config = dict(
    init='uniform',
    learning_rate=0.00961,
    batch_tokens=131072,
)
Each number is 128 + 24 x the weight over its row's rms, rounded and kept within 0 to 255. Layers, rows and columns count from 0. Numbers have three digits each. The size before them is the row's rms in percent of the matrix's.

# down: layer 15 MLP down (transposed), 1280x320, rms 0.0929, rows 228-309, columns 160-239
# up: layer 15 MLP up, 1280x320, rms 0.114, rows 229-309, columns 160-239
down228 101:095113100137163102113138156092123122128104117110160127139134186089138155120128173110130141147149153127120094117125145160157138121124097119170096123115141133166130112179142138153111109135170093160133126180145106116095087153105070140113141099
up229 103:138158126132121165132136127153147153133168096086180132141135104165147127128142131151168117123100150099143108150151148122101129106113111131140136163143142108120129150145148133115114095132167117137128148154143147137145108155142117196108120144
down229 106:143109099111124101068100132151106099129138151131145123111111128126117134155083166140136155079115068111138131059150140123137128110149144126103142127106144093092140144120159122122144133129132150140122142140120102135111148152104128129140134116
up230 097:144167146162146076135107140146178131078140119097134079125099168110139150140140137156149112157084154090121136137138163121141107106148105108128104099128103123119147127105166186139125173149099138164176095075143104110111115139109156144130107127
down230 099:111129170156138142184155081121125101129159142123071135116100117153125139132126157149107142131066113112115134152108099119148130166113093132167161099132130169111138098119121132093150103164135175132145130081130124119163143128096109146132159127
up231 097:119153105167111167100124136100107136150109158127124131115099153156126111090123133158130062162095099143130110128131114118100103125091109100123136097132086085084139128140135123124145129106091136105095143188095145133156157096146143104147111110
down231 095:125157102121137148153101110108142090142170170151119121163133085143060132104155095155104157110127104105091111140121102116094114118151092120137102113096135138191173128118113141123143121149126096163110165150145136123130106132157146127116052179
up232 097:142155177152182090150158132102113157109157102134138098082171128115131106155145114135101154138162122119111132156115130108120117152127119124104115120115095125110171167070132106121153097173127112101093143106156185116109159154089129091148116115
down232 093:085109103096100138119101110162173102133099144127094120121106151135125106087104134152196097147108154151135113122137132148117151126131112165123116143150144160140152085143080160126114122135136132189159080141102085146085112167125132168144134135
up233 096:106118149148172165118133134122150130145187129137119131096072094113138132148120110130131097137115165135104120126138084149087097160136112130123151158185105138085107124125109145123179111113102094131121106127089108128114118137161116182148124110
down233 100:086142141125102131128099081110109154139093124136092126164130134152081113109100113145134140105087144121150136146136143131159138107115122142112184073102172106116077145164121135129127098149146132130134153127122132168122096149113098119092111132
up234 098:090145108143065097132167107147095123168125146096152142125103129144072117114094149128127134149153098186135141138096093098099143136132140132136115113123120082130129149116078087114146158151121098136135132104082119139113126146125150170139063161
down234 099:133139133091102173123106131140115139157085125113145115130121089116162113108153118120116109148099175085116173082146131117115129110130083153138138147136132108137105096087109091134169138144146174103119147125099138127168153142160110133109133130
up235 093:158107118102142083127135109128139116112127122097136104102112142126143171160112080130150179156104079089097098173102138154136096128122126199144132132108168121159135124160143117125083152055090140133128152107111137112150120138138124174142119140
down235 095:107104106139147134095158114121151108143116140129131114164103117111141119130134139096110127148136121137113141119115101149101142120107129107133105140138117141145125166163096134110135138081142121141138123161144170171124092072119149140092137149
up236 104:129146152128070140118096118152139125087130112142135138087127136131106147140136144127104118131113123096138124137157135112121156137126169112137145162144122104136106145108146121121109107118165105107141128112105169091103144122146094158124129176
down236 108:133152132120172134147116185136111169185133108151139129149110110123100113110124144155169113091108094165163099163115153170122115100111121095127148149155128108152126110148108116109093116104143101121127142149164149146107114090107180105128163175
up237 100:115150099092152122139113140088119094141119101106137172117138116072135125087141178101135119146098115144096120135137090093089138112171127095122132143172143114130129112096140133113145140182145152104112101105116137113086115122094097170103154077
down237 093:133137133135092155112116127103107118133099122139140142142110154098154118122112138110135147089156160130116142146113134117169125101124091145119096145102093099089155168119122093150103138100138111134142101158141111099153160142146139128149148124
up238 095:094170129120135127157124125132161174161129124115102123144126119111134145147151141191180142155151153122113101135174087129144103125125144067124081151108094161119120149145116140104138152129183147143105069098140085136127144120121080134091127124
down238 093:128145153134118102095109121142124088129138150170167154142106136146125168167092125062088091145134131139175109106102126120114156128086141125151147110145133149136126097066141152107148128094144088098134165120133102138128146146103145149151108125
up239 096:162164098139194147127150122143120133118121099131103106108100140129111111104112105100148145122128121095112116135078101165146145115126152136116132130118108115141109123157135154078144116111141186144142124163110101089159155131151112101130098150
down239 091:184130148108134142123137125140113115124114113130127144142121150128110151120119131115165128093137093113132081121033098120110148128173108137145117118086132090141096119104125103140114134180119094109126122117171117122122119163114110156145170154
up240 096:144181093134157088168118122127184160115093119137154133170107135135115159111098123184091126156121082151100126154111155123156075125137128088117099064162123132146118112119087134134130161142123132144120124125128102128150098134168118127121109151
down240 098:109099126117110100112145103129087127162111091100110172141135137149156153132161123071142158065090120142145164115129105109116175163106168138127125145119135143136129147150166132105123125106141120076073140164124169137111113113087097082121106147
up241 095:096097101115134122152164108107173119133132162171117185117161108126139189091104100139138137098112109107163144092131138110148135138107120109113127106141150105127123115138164101157136146137136113117088150117088101106102162118131170132121101194
down241 099:123137151129126109111105120093102138155131121114134134102167124116141155122163154143147133138134122121143140138096134147125120086140126170127136155140110114093092121111155135161115137122144131082168138120081112145150172185071136073096101158
up242 099:147142106146133125093165135112127145141167123143153153086142144147094113101112089118110133107154142131130089146134114124160162140167145156115134122140076093128133117143128125155158127112131123067081120120078118091133108163163116112081115128
down242 109:148076141092122158101124135139126093146114124132113107079163124132119163089110128133089080172119119148114134133112108139127125143132084133119101101144160140115137102150142148082100136130173157152130088123135155085158130133137137088131155148
up243 099:102121119151143113134125099155174140119133126103137146131155158109158106120116135116103118151130131132103119126110123130126157115139170162121107141106113120142139125134144135119168147161133152141139140128159138118109126153113114106143128139
down243 099:141114175099160106133085131123100134137131110113119147142124121126119120123142114131127151164136147121119109160139127109140139087096099069109157135127144130151116118125071135126135159102140123117112130120087124140145130131122102135093126142
up244 107:156138185135161141150122083136140124160155147132136118105109088111141165121120149137088153145107129123127098102150108141135114128139136118106104109139177123121140106135144143125138127165149132130110162097156158088158110121102102148179110149
down244 101:161156106136108137093137150111108085150100166123089138133123191151137092100139116133134119069168103100146135140188121160131139127156131131131108062120122152115129115104129131150132105114178116159099140119117144130106126110145134134108165069
up245 094:095135134141128076115094099151127108122147139137135131139144139150092124137103093115110136147089096078130104156096128150131123133152142134090174090155140152096172182122125087127075127142136144123118133121136103132126098121140134133102118117
down245 092:151190117160132121128175106116122113120170125080121141124120138153114135145133160114105141084119089125148121155103144100100116123129142131136118165095153104109106094128155109163113141092158136128120146125167088111159133133073145103154129092
up246 103:131173098156111121132102099123114103119123117131104134102102162125158142114138175123160103141134114072153160166128134111131136109080151163184130132137137164144178151157157102164120125118135154155187135124122091112111140112089125147137134121
down246 093:161130085148105103111123122129084127102105076109135110128136137103141074134102142119114099128109153090129084127147121104122141122110097132144125139146134159120111080131153127125151116113107148136163087108166151148191125146164111124118144123
up247 098:100169093141093130138133138080106134102113135132123192123099102174074114110146118135100070128146130116092157159119147147114108149117168122164115114118101097150089131106136112101107105139106109105147128144144116145130168130147111113132107109
down247 099:102163104093116140115138098127157117100144141119163099123115160106091139160064118126135129112121112111128146122130150181106140115121142139158116122107118173148086108104127083168127125105163154125128162138132087125138097143167092183163160121
up248 097:122128108068119169122115116096102131149102146089095139131105132100114134163122150126120113114131110154094108110123125168132107093175129124178075159122147102139170109147122151121147106115097126114099141154092120136157123119141112126089138152
down248 100:138146127125140092167116100159119141141117142104145112137089132117110125118106117138128135120155121112102059127054121105153113130105125126112110101165157137103124199128087101088127136144118121134122138099101172126103146100113113107086151141
up249 098:109088141140126149102143142097139126135121142097138159131089062102151125135094111142134096123091135098083150132129173106135138137162126138148156108132127139120062100084096114129130128094133139141130132166124143146139138158155153096141155118
down249 095:100142134115150155131149148068141149084151164100119169053127068108094157147114158123111102099130094134181170101118132090112130145153175140113112132138139110137165162143089149119112124094152131184168152096154096128138098143151138100143121152
up250 103:138176170126128128105126143158139118130132136114136137090125118140151179147113097108098117158121109180120104128103128078162090102115092121113130123146155150142168089152087139147093112080113111149132148186117125156141124098142138153133160118
down250 107:124137127137119133138132128122101170081167155141116110129095132132131131131135130150114140049156140103125113168163108159134191124103173127185084098107105118174141162120157135102118109154129100105134144144110156149128164143136089126118072128
up251 110:150129138147098101130111146156108104103130101104154162079091156140114116098102146153100139159127157118149147157125085124110118096108101127041111156128136140096171102133135132166121136134129179138123155077166104127095154156179122095131125147
down251 121:142117110144121134145097129143093096142129104107128133132125094158140138136097117076134139145152162135129142121102142128117097110131119115094101123106109203140150101112121126168109153140119133176122150102143110162099146107184157139093142104
up252 100:114114084100148119105140151086127119118131083135094120156135129128150161107131166121128141120118184145100122174158123136117111137125143123154191141073156120159107198118139111121100109124135146150150125170113152093161134168146101131088138095
down252 095:094132181147120151130107147151133141108162149130157137134155142157121110113136135144105128165138104107142124115009133141150093115138164137119095146108136102134122103121138121150173149129105096122134129113113120152139134105111137150123125101
up253 096:114198128136176142111122098124097101163139153156178132143085150161110140087144118134092141136119078108129147093135076107158155156129123137139112156085163107140149132141130144127111109139174145153095147143114136101150105121151158141138150131
down253 100:118136127113092180126142169080136119146086132153140139120142096127134134183130093115119110121120131126120104124121167162163097159106114128130147135142105171146169145145102141116074111103146125130096118161169118132116140115123101130116119151
up254 099:138122181131149106143130113124167123144097133140094131121136123152129112156144088118111121132133153102155136144087121112130117128116082126142125131132118111133125172078133134133145068120118134142112165094134113121129146109140137124120121127
down254 095:165141114129074139086110137107111127081142119164126140103095099107090160116164141125125124103152118173105139144085115139107115124116133088124122107130160155177112087147162139115127132140125162146113142153134112176095128121119128136153094147
up255 098:123159185190133112158096123079123095152087115120166146144132122161118082079086129108123118146118119142119110153136137108128132146152116128144103116079164127161144118108108122094161141148114087144150135189128136138082140090115131111126129178
down255 100:093121155111145123137123081099117149137150138115168100110135136131098131159116169149154134124139182123104140137168103075095132139161171122129150115129145122113147089107152130122116158150096151090139081104162106141156143128113160158104135194
up256 100:111118106116135110151138120155115173116135131120159136099143104122127144099101088168143116142149114069149140105182087109162111138152179126137128110171115123084129137108081116112112107165145116118122102118159140127158144095120126064114110162
down256 114:076141129094144125074099117091076153109112083161127127160141136158135149070106122121126101183096112106162136135168134117096132103156108137114112068118079149176142117159117129119102146110087134107131152093118131133116137129146125108124103164
up257 104:180140124099136139130077113115159111131135116094097156154089141148127120153118136143065135121088124123116136158137088105131102149129145100112092133127162156125138144120152182139179157144184179147100131142096132094128174125209126093131147140
down257 109:126147115139095109148123096168120115114150123098126097117110090106129138094079117122117085133127152147098129115118147133140111112110168107132168129122133153122118126095126126121119116105134147170126153148106143132082101081147116143148169096
up258 103:176143113169104131132106150091113101081109153122155129154116107098149108118153122141134160175129125138089144145150154198174132123153120108093121078152151160128136120164145064093101134130161096102134120113120145139149111075143106148151103090
down258 098:091097168134161135149129127140126124117150115158145123121079151132108106135148121132112117165117110119140116162116132137073107185139163121103107107127123087191109168147158113151173149144134173102084107137104113131136124150100110134103138096
up259 104:112176162145147154130108138134133122083127129118145117125112115092145114121107179155147099049152111106114149148117093120136105102141144134111140133117109135126109111116115142101081120107112092101140162126131122112115128135129126150074132090
down259 102:117104141199140110127172139127114138167141095155152111147097114127184123137108086144117180124110150112172145130135148110136104110135106145145142141101113144111099096139168105186101078124102103115146086114149075100128089091101140103130126152
up260 101:104145129124093114129087109170155144135124153129143124168114104123152171129104177146132163099118161147166127093089134149131077140164129140131152102151105127160132127105134166096141156160171127106102093150099100159091148164100120128140128120
down260 095:146157145135114103138151094174125157100123107131150123093119142127148113158134132112089106168129166161107111141157108172162095164106134130162157108150124122156152092135085157138148141105157130127150110150115139125144111157116140122119104146
up261 101:148105132178087133090151131109121149125129116104148119147108102176178107086164123094154108102143092114118143116175129175111131163162138074127136113122096145143112119131154167108140112127115171133142126125102092150101147145103128174106100119
down261 100:160147139152159127116094056164113082126114165100141139145120150145136143086186115147165084153124130100141146073142095147122134153164138130125146156137124102146132136163137126151166122085099100113087142124114148135061126110116146141108153169
up262 096:122101114134106163123142144099137125154104113079119132087142111155120151065100128131143145184151104153138122137134128133086155173195103163140123087081182091104117117162155084117126150128102106094122122117080085137117145182121087133080150142
down262 092:147109119105158110210097115130150120138088121090160141142078106137131142134118080127138125146104115105129153129109091152132113140116125108096134117131146155155139125106136170114104132101108112153171140116112131157123123134133123125141126148
up263 101:130141124143148123145164145108200131131111100122143118136135140084142095067120096143108128110124127160131084137133114119131124128142123107136146160198130077131115109114114086133095095118167156158117117120156110118145101117093120154151167126
down263 103:165143148149131164132134147151089176116076108198095113138083102132139123098111138111131156117146103112094128129146159156118094133131116132139122134087123151136135150123129136114161139130107131131117113074128162112164133096117103108138137102
up264 098:085118109099122118108130107158125178151120165060109116117118133142161138131136160159136142133096084126133147084123163086158091115120131116103113124180130132130128162094131128125110131150145125096168156086140138099137140106083127130068119118
down264 095:118120149150149125117119153152123099109097139122124127128143143165078118135078122141150113149157141123095162174099142120091155148104125159142158149127111124121141110120145154111136151144092146148138164165152102099132112127164125153135092142
up265 098:154134118133125130160114123142122115135119129155156127153138106101091139122065100156114142173143108170159101141105159133140083097158095085105108123105130108155123107159101182141139158097132122129162099137137157132123105148157108128144101082
down265 095:126135140167142108115150146139094092133133133148110097080132089093197132138149194136115142100115072110120146119109157148123164129126146159150156121180082104114104138096093154112138137128125125127174152134121145105136178147140091129098114142
up266 100:094116150147123079105090112094115121103153121157112131150126101118090141142138101104121113082142117135126183144162137137110111137166131099141126154131130129180112162112125119129135137097107096118144138175136133131108125105115102156152154151
down266 098:132114088150137134085154122144114104119090134119102147129156102145154125139130140119111109137106144105145125110124146158143127113117122085163128129119121134125117179138113110095109172114188145158084119119126089092107113142148129136142128084
up267 101:161152147143142132133139132117124107114104139164178073153137123122121068106108152148124150136094141120121116090103090130141125142106133107091126092114144113106127133117163144100060134138110121155117114125112118059140135144150120164123154081
down267 103:108116127140129121112154128139130134108116138137089146100114089106129122089130133124126141131116099162123120164127133127166125123125134103136163113119133158148121152082163153068118133132119093104135094112124103125141123133121149152101133136
up268 097:159103114086091151119179122156135128081130113137121163126100112107114126141107135111067090121132132133074153107139091127118119164103127108159122130146120124147165090103117153148129094148153123100127111136144111129131142184119147153112151134
down268 097:150099132165122145127111133126085118112127146110134167162148118135136124117126107143132146074101099126168129113169155086130121109142147136113137158166100129126111151138152162161135114125190141156115113110149116166083107151130122137162116140
up269 100:164113125132150145109128061094135138138135139141110174137115188132155110137095148100094087148164163129125119156128114161094164124111157127144093134135117127104094110146123166121166170168109146138128181130131147123120103097171147115093116118
down269 102:162125140157107122097139152137103122126111160107101090170157112082168105098135118112131121111063130142129126142127138120114140139163138122118151146093177131151137144140129114114103108170110145165125139127103122169173145151114081128145168146
up270 102:135171138098168099080131091089103122141167123163124128144119127157144174148137122121123135132103105123119127138111112185124129125153130086108125174133148130073118125163120092106111107119150159185154184147114115099137093150151139113125153129
down270 121:110180094091114121116127148164088107098119143133126125145173135134138119133112097159083120083145178103143103144172112132089096150117121143138101099118123110143107129095150099109124136146093118130160158157125151126172128149148126116154153106
up271 092:124145126090163104154139137108149105114142110126126149112125130107119180130115144144164162085089159108135120153129124133148146111082115169123102106128147139128123131165143126126121115135100125134150126124079135077122159135093115150133150139
down271 094:107122146151121123150155145110114168096150112125128107159124131148125130157137137113137110174147136145163096106123161144125124108129165125107097133113132090095080141131125161147107137113146092126120172147125126125107134124104081084128134118
up272 099:105134127115089125127130111094139117130107128168119122073131105135118152135113125095121124111134135148144156133151106158095074123099128165140149132105200078147141137100160132136107117144124156105116124131119109121117166120118078128148117187
down272 093:125118141117117129133127167150101110115156118119132153138129145125170074163109134112128111117110139147108135121163094148158159167116112090146106090134117149166151149117115112107164148111114160171123157144129122147154112156137082096101133058
up273 096:120108173099102135150145116127145117142086132087106129182180142105157095150121117122086139157117101128111119122125131122152141139177110142098124103156135142104137110088104109126106133132134102124121153112136112127081151149143133110111077160
down273 101:201139108106104102151143099105125120121196146154159140114164163129108113132059171133152125112147127140071152110106106126115132126150097118101138106146146122102147141117084120082104139086132138127195118147133173171140125172141132142110149174
up274 101:130178118150135105125160104102152182120125142139147139158142146118172138113126126115137125106091092130136166172145121105133123112106098125140119111140110092107159149127101138162114104117117122087110120097140088156154137124101119121145106148
down274 104:164108176114123140137115048128109092113148118172129134126086110143109113115132136133103116150152119080135104109133129103120161109138124107133087091148092102112101109154079129156136094130168113139085163149129123145145130143132147155115128129
up275 098:144124145111090154148133138127161115138124148076136159103170116147159113110129153136128113150113097091141142118153144107124165133170095100143070104146163121110119113084173120104102081140159136132123138127136147142152157154122149120135141129
down275 099:120100100137122149086095117134150093139127129117160145123147141129145186144110119134149168154117167110100107112144081153151129113137129150158156105083133100115128126125112110112162124121135123133163168141142113159136113093099134155148145136
up276 097:130143126064166222133124125113122106126175131060139168091125152120145100146122101125148100115108193128125109135105113123094065150079141126142113116132144123132134147121111115116166151116103149163133139111119082132134153117150110134121151141
down276 104:124123127154118103163139175148128153164100105127114114183164116091114145133124123140138112179089040144096104096095117179143140102167158128140165157144133101125109129143094148135147113135131108124089099117116101094149138104107136133089139172
up277 104:120129178099159103158156082104166136140135158142161092104126147152172103139095113149116133159105111121116115105124125145112181107119118131089125123132132104113133150098142146129147142147135127180134124111120144115128106135119132143125131139
down277 102:094129170146122168121101110113108100104160127173122172161153150103141137139160092128103115074093166104052142188103138115132137113148139113127140144154144130167093132130121122119135147131144139180095136134124130112108133148115117167120162115
up278 111:138123073101109164116133188110127119128111107116123131154123153126125149125102153119085117128123108134153136129157071138133159098160125133120127133186116143097118124113123117067151087099123125123128177073109144098165123079155098126173103070
down278 110:102103126126123132116127116114145101110123093122103135171120112152103097121110138101152118122139149094129182152094148115110115111158111095115116092143119101128134094143151106046161135133104166149145150108128132100131137150137120148130103015
up279 104:071140125131124099179132144112097137154159098154127165117124129105089142101116147133121147111138117143178076092163137144135117098133130092159117073150160149139114137128127095121107095150116141130144096121108156154140146115138107139119117152
down279 103:128088096159161119187089111112132149061149126124124134133136112128101095180143170136115128200131124136105094138134174170093113116109114118100135136159135132154097157157124123123156126145102092127147104107112137109125079132145137140119158126
up280 099:169119139128130111120132167123165137096172103153122138125123170138135131137202098132110115131156107119083148158119133133128115101088129133119145120113121171100144115157145162174086136113110064147119118135153075092086119132148117149117159136
down280 093:102139160138092135103154096098139083087141132129170113159095120100149097140115168113097179153135101123125203142164108114072166132145145133097099168135145122125136123123145140088128146109119136128159070110106154137131176077130133127155110115
up281 099:155121105108140122153119168088171122117127107150111139114139111137109155119092119108124156141100111111112118108071098144130152170132147133099123117152135124122143117086135125144094135166082152157146135101071091117114107108141119119172133082
down281 097:091123153175134180143149130166100115154134103110079164111107130131135157129147111128137102094167132124136157149106131109115121124133110148111112150138157114160096157129119136141145153137149096122106152087168119089133121142094098074125172142
up282 100:160131136104100156159121138131138108109147169072181134149088088129127102112148132090123131152142141106134144093116134112146132124136163141118132118147137116119089135138129117128116112141130111057141092120108112162127151089122150182094129108
down282 100:135147145122165100147095129143150146098134136125116123095138111116082121137110135088138120093119115124155126135124146133097111150139145118113092168131154158155126153153142128117117103095107176132176148110098087087115115144122107121153117168
up283 100:137157113125160130146139152111140097133161105119165125128109135132154128133087157093140172134145138098085127105103138175089154133142106102125127106111169104156174113116158127113154119098153104155086116134095117118143056146156113129098102087
down283 097:169120130139118147142115124131153111123105114129155126097155128101107117146138121093099116132106113159123116167155107084135067093110145105136140115156116115169122111159085124086145135128172125147155136131127160137118105084160128128116139140
up284 100:124119167114130134115075136070124137128140151130105157126103124169117131088130101143189098114115169131090131184153126082113133149120101136118137086099104128158112140125115140124154125088111132140141145136160131102136149116119114145083135142
down284 097:123164111147074185171137129088123135138120144074125152097184132156096106128116152114156113160125116114125178131195074122186144122090123138140122164122143125131094120161114140125101154116145115134181147135149131122131130098086134124151093105
up285 099:127119122120155136096102145103120136112085093139071104094096096140130139118121134110107150146145120125132120118130072090112122156155121136101142123128122161120104128103132148142130146102126109147098135141156119161104182093113172108153101099
down285 097:109116160093148118186133124096137155122156112148099143101140145142151076132182116110104119102151105116102133101133113148152152105147110113103133097096153124147145072158136131139131126126155130151164112152135122117159111160141094124121111129
up286 099:102103135183133140133120123162095135131151132098146136124170148150089107151138102122084091142148100127147105121132123154115110095146111147099146126139130133078142136083157136158079096132124144112154150174131129102115116131162137117102111111
down286 098:128070133122142110116143136104123123127131129134156146098129133148138141161130101105191152115143142127105117142155138092114122160114157152094132172139071123146134117118132159086138096113136128117151160136161130111131174145116150139145121096
up287 101:120144146156110102189111120148128160138128085103147155156112113161114106139128126124116096119107131103155134148146144112107121163112159164084103101114154157145099132084131131130164153089147123148111120134143145113103174110104124158129132132
down287 105:136149131080152148152134126130194104161129172122138150129121166143092176137088124165105101183104165154173125113014122106143134091140078117123086131150171148117104105090103110096149085136122111099087136148104104113119111114109130157131147128
up288 103:093158120121172159130119149118147137136104112142158095133137151166104126100129094147089129114105137145141138131132150119166138150102132139087105074112061110161160141122118148110112114149118127141169149105177122104126145121083122112137129095
down288 098:136124148120146128120148112142148128125083165144138117071142080118137126173092069111133148158099144100112123085029073136128138141114168143176126149152131110092133104122126125100112155116103110112112105128117108148120118158122129147115138102
up289 101:122144102117099113149134133131143111095159155136111114090141153128116171140130125082132122164130145040179134151151089121110163114113126145165140139178164156172123133081147126138091135065143128146115093173163129088114119113162107168119140119
down289 099:119145119150167120106119165108155151123130117174147117143131084092102150089081138074138109156128139097117167138157127152116085147157137121174105140145091113103167147137118126136105131115131107116137148102098133113131093114097167136072101138
up290 097:106132141131122139117117144152132136089147149114155130115126119141088153122124130149065135143057187113150160132134142126127121103129124103167129140136107096138134096131120084118102058157113102106077073140141097157133152103105147112116151155
down290 094:116149166135102191162122127146146150106124158117147160111148160120138115088104089123116155128156142110133122148153133134146128114118121133160068096137161127121129123123158124165141136148149106154071147126102122080134117140142126117159170119
up291 108:141144124112168129080141153123149127148149106081148136109167085105140139131145110108144156153132125147108124129126155178107076148149108152137087155115160135099131131164157131086071130155130138170145115145092154107177162150145124152111123126
down291 117:129164132080132101097093112119097099126161112115133121173137084100135151123168144123110105083124126135114139171172102116134124092102099176171159134168130094116148151162134108054131165128148144106176134117116145135119128127113105109121120143
up292 100:161110130153137133103137183122140157123155110109126117143165124115119161119150093103167182150166105112127104100148138077123103136102089109130147175152125162140162128121057085127108113130094138154144144140116092096126124131148121132123138134
down292 098:126147181141099111093095148136155136140116135145144129118116117124126155142163134135104071137125167144068161146136121140102138086157136132130147100143140163130109149119112152106134129133151149144094140127124156141105134146134090123100162115
up293 102:116142103114121151134142161114162110091129107096111140129092157123181132149138120125100099122136141130093117164117143113143144102168161145129131109088129167161160121104122077185130115167111149170125151161147102125090157097127118137157117163
down293 098:127129101122086096155115116156130108126097095138138127124110103131135162141137095132155156124165152090125147155185172132134136158125113135109114107145078124142127139141138149150131119130138158145153112121109150139101150165135150150148069092
up294 098:101200121123159106120139107113121115105088137114094150110116171138134136150180150132116159114099105109152165152106141075163174088129069109115137123129116118174124100089166137152133105137137139127147165142091101136130135118141098135113140093
down294 091:109101113150122126145101118137105139120110104108136110136107079106110153137127130121150126128111123094083125168132164104162132141146120121129140149167145132147136152159151083111150139126090108092128097104126137083134128096127143114099144161
up295 104:151149104123151134113121138149145143066139147113110086125153149117097094105135140138135155144136083144159096155124145144124104121117124160144107128174116124090123106177101117113100122151166176168122129081069176105143127109142144128149075111
down295 109:127094121138167095141136125111127174125168127128104099109148098141123166150143130126109132088127156119097130087124121139154133114123090118098099102173142106145100138103158131121121157193158157114129090103108117143102105110141102112135127127
up296 104:134119116150178101101135135144131125133105101192100140140123111117084133124149169102114147160121099093131106061154123170152166131131142135136125130129151120122132139137128112116164169104129119131171153129117115123146169154108146064141125110
down296 102:144100129138172164144120124157136102146137139102113156155130107133143116143165107101133123142093104192164148101170140099090126125126129142109145108108134140149108144167109091140140126157125088124133121100140161118142094128135156108102094107
up297 103:078077107135098129159154150128100128171136144156138115152142161152119111123142144140143093138148124155137091141116141105121175140161128142126134105140141097156130130126133080088117135176116153164141114119134171123064137126100088146128140153
down297 099:128097090156110112154144121179116129127152109126115132140145127118163131098129079126117107111120140135096111113125119098131142185154131156147109150156140149092141128127130136126145090109087157166112142132120095118130126148133151099156198083
up298 102:085160094119149109089139140137132115091148121126199168158138121099107125172098127096138119113111095126122107146124158116105098129107167127163123177142089134173120173105147111155118159117118128140139140122136115088117154157133125097130179147
down298 103:102143166158065101122119146124109132184132166132153156099104127174110137102128129101112149125107145137115135145170140133161115135199128113156110169149164139124127131183130128076137105134128124126093168101153140157170141113133144105113120088
up299 097:136132148152123152095096094096151161115116163151117092181144118094121107138117105148082110109113110143115113110123122134116128106119167120162127105100089148127140118122139138118145113138137107121144139147125155082148135103091156145102153145
down299 099:138166141157081118138112167127128108102149175117147122111110124066131117128132130117130165134117151133118125133117167100122123145121171145095114137133121114130139119138122075148132108105124097129139120132083106154133151117142121112128162097
up300 098:104104121139147098146126160142161182127140125148081143152088131117141156117084148118111120112143105146111169122098170137160092164138164122139147129148111117110165127150131126105104126102148154155135180136132123096150145101149136158123123106
down300 096:137147126103113124167154122091140137086107111159130177148108100142100154137129136164155133144158161125157167131065121130129122121112161144117114122138126139127119114146116131089107099127162184132111106114130151157128124124112122126123187115
up301 097:116143101114082157151098141140120137195147104154137148098121126162113134117145107113150126162138142114108130126138100106103128098150160137128130098119075161155073113116144155167101128133117092136083077148098142160151124115166097122125125141
down301 096:137090117168152074092159154138115148075132143145143135119154096148152143151115111116090156106106128092163111132133104118168139156127114149126129175161115114109111111125131145131108112097166114080126174147150163150143156125124169139107093125
up302 103:099116163138122126119111103120120151099146132111105137154120126128128157105137166113118083121089114092154124176144129127152148130146114140086147104130195121142165102122127119159159119119152123120113150169108067082156140121133129086111156137
down302 100:084132147150112181178174111137052147119125125117088108095167100126089137140137169171134144137145139169174102132130187155142122123151105164150094159141094077131120147118112115107106131144124105139154140127187103112135119127105127102098105144
up303 098:181146128102120095162154124118131128102123125146112127134118128101130100090079127120108068133148102096125116132096123116112143134180136112172146126151140167119135131160136093063117143105135106152128113152150127147125155100146134153114109133
down303 100:135124139099104128160108148083125122101138103122130114135116110169103128119095109141145125136116161115134131148129155111163140103106106126080101157088157158148099099124105149131104157105114132101136160089157109106100138126091163098149097146
up304 099:093151125154123127139138145139134136104127134094096160117118143109124138103146155105134126174156096101118108150151147105151123098174124143132182139135134123152156110132120100138148170134092109111125139152131086187160127144115128095101134109
down304 100:106148119147093153128150134146124099168109142112137146145125111160135110169104072135112109105146132112156127112109130126097143092142128125120167134168142137158105108096135111143128129120143095141146139110130132121166104095134094154118097111
up305 107:164166158126105118163084132144174118106176141114102136143146133137147103171090125165132106127119137153105113146127148143148097155094121108103119120159154140108149116115148148092121078142094127159098138113144122079147126127122108136113136098
down305 100:111143110120139121146113145115139137096140088114140149197122128158122119121131130150080146110127113136133130107082119125118111102157088131152094125102210148114145101115137106125098101109127129119125140073186158107142131112140118151133120122
up306 102:090147165125139129148144142146123127111144157111109159117147120123145134114135102126119100114134118079165140089127135085115122111104122144122118106159079170146150120115132128091139082092118120105139140142111111134109121117114136113152125116
down306 102:164130130146123103102122124124104118133161117118119122103085098171173093161111138153123097147147119165124134098097146113090070195135140125147109158110180169136131174143119137113145117116075189133097126091102156148122147129136132134071097128
up307 103:172157144135124131121109084064152104139129152127137114136155151118130115132128153136096153130118146125118119114117142162135150146126128149094108143133186099136117099106142169143135196101104133106135115139144132098132196091135123123140147158
down307 106:130160129149099154137135145100068142127118137130114146139128107142117113098135118094089126127128152165118132097140124155130144120143058161129086114115097099168178136117137124164149107109117117120130169161137178117142130133121115186101151163
up308 098:141139144141136137109142160087144131194137119092160133121114155124107123120131097113114119137131126090137125138133109112119149088116144135139162171149138120117136120106084091117176103116148093124119128116114113102132122147128086137194149122
down308 097:111152079133126131070116140109154105144131149101127128158119138117130135125130098098152172132125153148093146107054131147096147176132091119118133110106134149148154121115146125147133127122121080141148149131115154110120126119119094112112141084
up309 095:087170095126118148140134145102115126139123132135111161141142131113110118106152129119096132165117157100122093163056129102105140150118101092111103136124118154107143143138110105161123099169160106158122141100120151143104092163143126161146150142
down309 096:090136137169120130112118143137122102097145094142125142126100120149141143111144126144151122132110147169122139095143123140140133121135131147140177099131144158134181122106134125154111141105133152125161149128130102181083122128131139113124090158